Weights of a small transformer language model: MLP 896 ReLU, LayerNorm before each block.
Each number is 128 + 32 x the weight over the matrix's rms, rounded and kept within 0 to 255. Layers, rows and columns count from 0. Numbers have three digits each.

# q: layer 3 attention query, 192x224, rms 0.0714, rows 57-63,120-127,184-191, columns 56-111
# k: layer 3 attention key, 64x224, rms 0.0605, rows 56-63, columns 56-111
# v: layer 3 attention value, 64x224, rms 0.0693, rows 0-3, columns 56-111
# o: layer 3 attention output (transposed), 192x224, rms 0.066, rows 0-3,64-66,128-130, columns 56-111
q120:103094118143125156150088169129096089147133172078128087069131148103136122093173103126109120175132139184163138160122147121103105182092177139132124127139124168139130102131
q184:178130137149106203116108104138072105195130153091118102104114164119067143144177079181165183187174128199130090135161132082061124225148126087124121110160069121148199117121
k56:128121109150139137137111131093116162120128176136124100119083136137156145097125161133143113159124140150129126157145122098160117133111179112074134155131119152176150153076
q57:113105087089129168135164095107147061114143099132095177138114085149141147105138146107159119161153127130129118204130144138156175091115148160098109123057126152144115107113
q121:174130148157158152138146104118151126075107140152180130138125117096133160091094148166146184132117101170133155188126125130099152100080114123146165130062139143154069127104
q185:162145131164128194115100161100133185139119075157096180068090118137069123175115136154136145101114140138095115064138169102172142127127104201185162169114144175141152050133
k57:099129139151111108138117138129137124124095142149137151127117131098144148116127173132103110152135053126112150127140103130088095106086125111113109109125184117124135137128
q58:133189106067142100096114139121160119117148093149103200180124110152140135150083157092093141146122162105056132131112157147162142136150142125162111099109125136136109069163
q122:154172157154154125122072134077163195117122068102173150105114126122108119153088133109131205169089172161067082084141149165132122111124122138151188116182108158154097132100
q186:151192154126096180132117085123123145119079148115133167134077129163122154102140132036209165183105079191092116155148150110121107189097135135162101146173117210136164102101
k58:111132113132092129101112141095149131135141113105120183151144109115126098142105121152119119100104062105108110117120111103113111120107116158123151125141166095128124134096
q59:118132116115125163126110095160149095192128169139128125101137081158139157075115142102142146072142144069091107187083044094143130091156120073091108115125151176122106091110
q123:142147120090125103109136093108151150110105130140120135158111093152107104086120128122136155139153121096097116179115105092145114113140147121076101114136126156113118145083
q187:095142180216151145137129125129169172116145154150144144088136063114097095185048137106120104127115103163148087092127126093136111179088090135152131255152151190118135129086
k59:144140153121141109099128135150128121095137085140130155116118168115112123096107123150114128121137090126080144135081120154071127133115148125141125073133147095101127145098
q60:118111139095096175139111152138107099076108145195119132143121112174178112138087134106163117130072149097183156098120124163141150099113158138124092160109136062105138104132
q124:063098135092124138087184147212129089114178201193115090147150149117140124142159116092136116061096139089177153171069130164098122139108129123167167158099157092100104120144
q188:086093091162086147141137083085165150127151133128127091116146103072109119116130148153088138175128156082169181153101119176177148081189149086150086156112135128082139158110
k60:149136136157140107166165107137113124119105125106112073132099117117147168112133136134143106163137194121131120123111124147114154130109166106117126131127065149147130144149
q61:085181123090121096128125127170148119130124146098132146143102129115150175144126125096179173212133132134068126180122117126151113104133117135096137147106108199165088107149
q125:134172120092129127117115127112107076080122105161141118173146106124168124108134153131130148178121160188130155168142138147129114096117177170149153090101124156148134089118
q189:091156125159112140147111118071159161137149127203119138093107096175118137122128122087124147118090115135117086166091130091158173145145119185153135140162125227128105083165
k61:149128108123089118076106133126141176099130129120136183153130133149135128114125111142112112110137062140104139122137160088124122134089090167129135151095167070149159149128
q62:203108116144149182140070142074086188204134137115139124079170133118068088118110071142088134111114138132139115104092140159138097137113109162148141129146132095101091137094
q126:148128136135159137148145163120110095181135099105123157073116126152079098150106094145137139113147150102138141082098112169136150120152124130120090133135141119133137125128
q190:155153123105197033130125134174128099165119126085128158187204082094185051133092123143136070112143138065143110060157112155138124079135132127104118163127129032139100111128
k62:112149104133171123187166099118177116107094128127118108131170133115121154142134120106121121117096141147098122158141109119116117119155166092140117066159123157119141123124
q63:156131101148092131153060115067146173128131088098145152185139172144100094137151065106101157154114166118128071134139145164105096122079127174170167028189181110134164081118
q127:091119131193147130126151094102176160150116087110146111076159138135114096118117171154068167083169148135141067112112065157123170187174133105160166123191114126121104142086
q191:187119133143117223092121143118134105159030153052119175099106183096108119133194118165175131184110164166100133113163075101217087120120119195146079205099144084174099061137
k63:123225129145176105154155179092150142060116187152123126147156076128129206158136094126140104143099062086145116090102133097099109170151110063113128171132115172125116131086
v0:192114115143097130152141172149112172131112135129107152162111109110105129171122128088144129097126120047085034157112109092209192134147105095130147131164125103129054129090
o0:153150161058160123092151087112114104160133133161115160121140105166105141105165131093114118123146149144184132153184138181130127121152127182096131100102139114187115137137
o64:118107174109155136127099032101159118153147145153097139118123138118114122077155154122102101164164141204160138093142142141116158114183115187104158132139108091127168121097
o128:127066132086125154163115124124130144125149126140107159100112145122153105067164165137164114135156148215100176098133108107105119135163160139137098145081154130142143139136
v1:101189135165115110147142143141158089110129140109123128115116156136103095143168139100139166134161123155121144124140102145170072090145138117114133087150134175138129110134
o1:074127115065085109157117193153132148101133118122141130139129110073170152150101161126125124137084148071106110069110080124112193136141146136157092189105154139118151148137
o65:138085139066099075113160171152128137085111120147131170112129144129098144140067062118138130118121109087092119114067119113019141142091166126158145143120213123117098169139
o129:129144159149153106086149138113158091119083112126108081101105109132093126185109051104124116121127097125182124122081178134104127108107091135123129144140115142086149137176
v2:115117119149119094121129132156141130143160160190087109156098128138143114112054172102080134131186135066145044070102089143099182116155112084103143158131126141108069236077
o2:127131091167174138149067123112113130128096149153126151064122103143183148158173108143154087105119109149154143132159174128146151174153137189131100160106125128143134110176
o66:155129095158162154112019101103111116116076154084160138074147118141159173076223108174143111143097091146167192178169209096232056168116147255111133155092152113135168072148
o130:100100086124158128167109127114121132147073093098121135127124148136130154157125132179140129150098104198112152117101155145120119129138076132142064131110069105181146109154
v3:167157155141130158159124171188099016103140127107143138074133108108144147109057119122097098131165122132105081095114024136180114172092153077149189088107138130138115147069
o3:128154186112114166117141117110200220098145073172110139140090121173175169128139143141151154113069126056095114085130120147095181131121094110093088194086144142142119138172